Each number is 500 + 50 x the weight over its row's rms, rounded and kept within 0 to 999. Layers, rows and columns count from 0. Numbers have three digits each. The size before them is the row's rms in percent of the matrix's.

# layer 5 MLP up, 2048x512, rms 0.0691, rows 2042-2047, columns 128-191
106:428609503501468549506507554469513546513514494469564537559545524487541423461542534498473496511600527482449484494471485472490506564463502429551449486450474427532559505496486478505505535485476525
098:516561479414549473463471576552535518465455560491511491447527580474541450471578488486458516553543472537395448473460545469402438407494396504475508583538580549493515493486556467529498531536463483
102:431403542493627495547424428548463533447531483387558513472440607499508431480479491425517458397536445535514486568474465519501471445496500476546540473484482580479527519444483505436494502466452583
097:482496498346561551560503493517519649526568481462492570487500434536446565502496466465476412494572535512455543535460487507479568480493430467543592540464577529484430471363587454461551525558459488
100:505439505517582497540511449459448513525515487483441599506529521373496542457477513500521468520447471529524507485498480529460447477440505499521463426503475545482467477410455529545461546558435528
102:465436569532521500454488616537469512519490510510462546473468514541454490507516509455537524493607473542469462507448497512444573529461456527523543466419490425544519450486587541493502539610531534
# layer 5 MLP down (transposed), 2048x512, rms 0.0654, rows 2042-2047, columns 128-191
102:423450532471418477560471491552499522484562455507515462462379439505501435410493479516451520510511397337522440446484467446513487476493534464536500541479527480460466438407525492436467481646499543
099:457462403444486373446514505467509539539452422473535466460586463564479518519454487502592556512565582549422511486571514555533497554467480565472510543529432502531413554437499519521430491442511532
105:571559528500435480606489473550553526422577438477489513461479503571510530554600488550452524496432605483507510601489460521540455521569544568534523560484495429527488555448495499441425523497468526
098:387447507485516446586532512466528473503529417487495658493476577562545562556478343447545544450589445443479520485514504539546491550598485533435547528508434488471427533501434510495533594448482454
099:506453391428491595548452577487402501545585434502575517572471491530482574465459504519571481509428570481478477506524570473616402604509547495596495566514585538503523423469513596497456493519471529
106:507436493408489472503477496571547525465487481490473490584515504422570491457622525513533477472436540467507503558500474520508492438468493514507476542492477462483496528438531523554438435523512493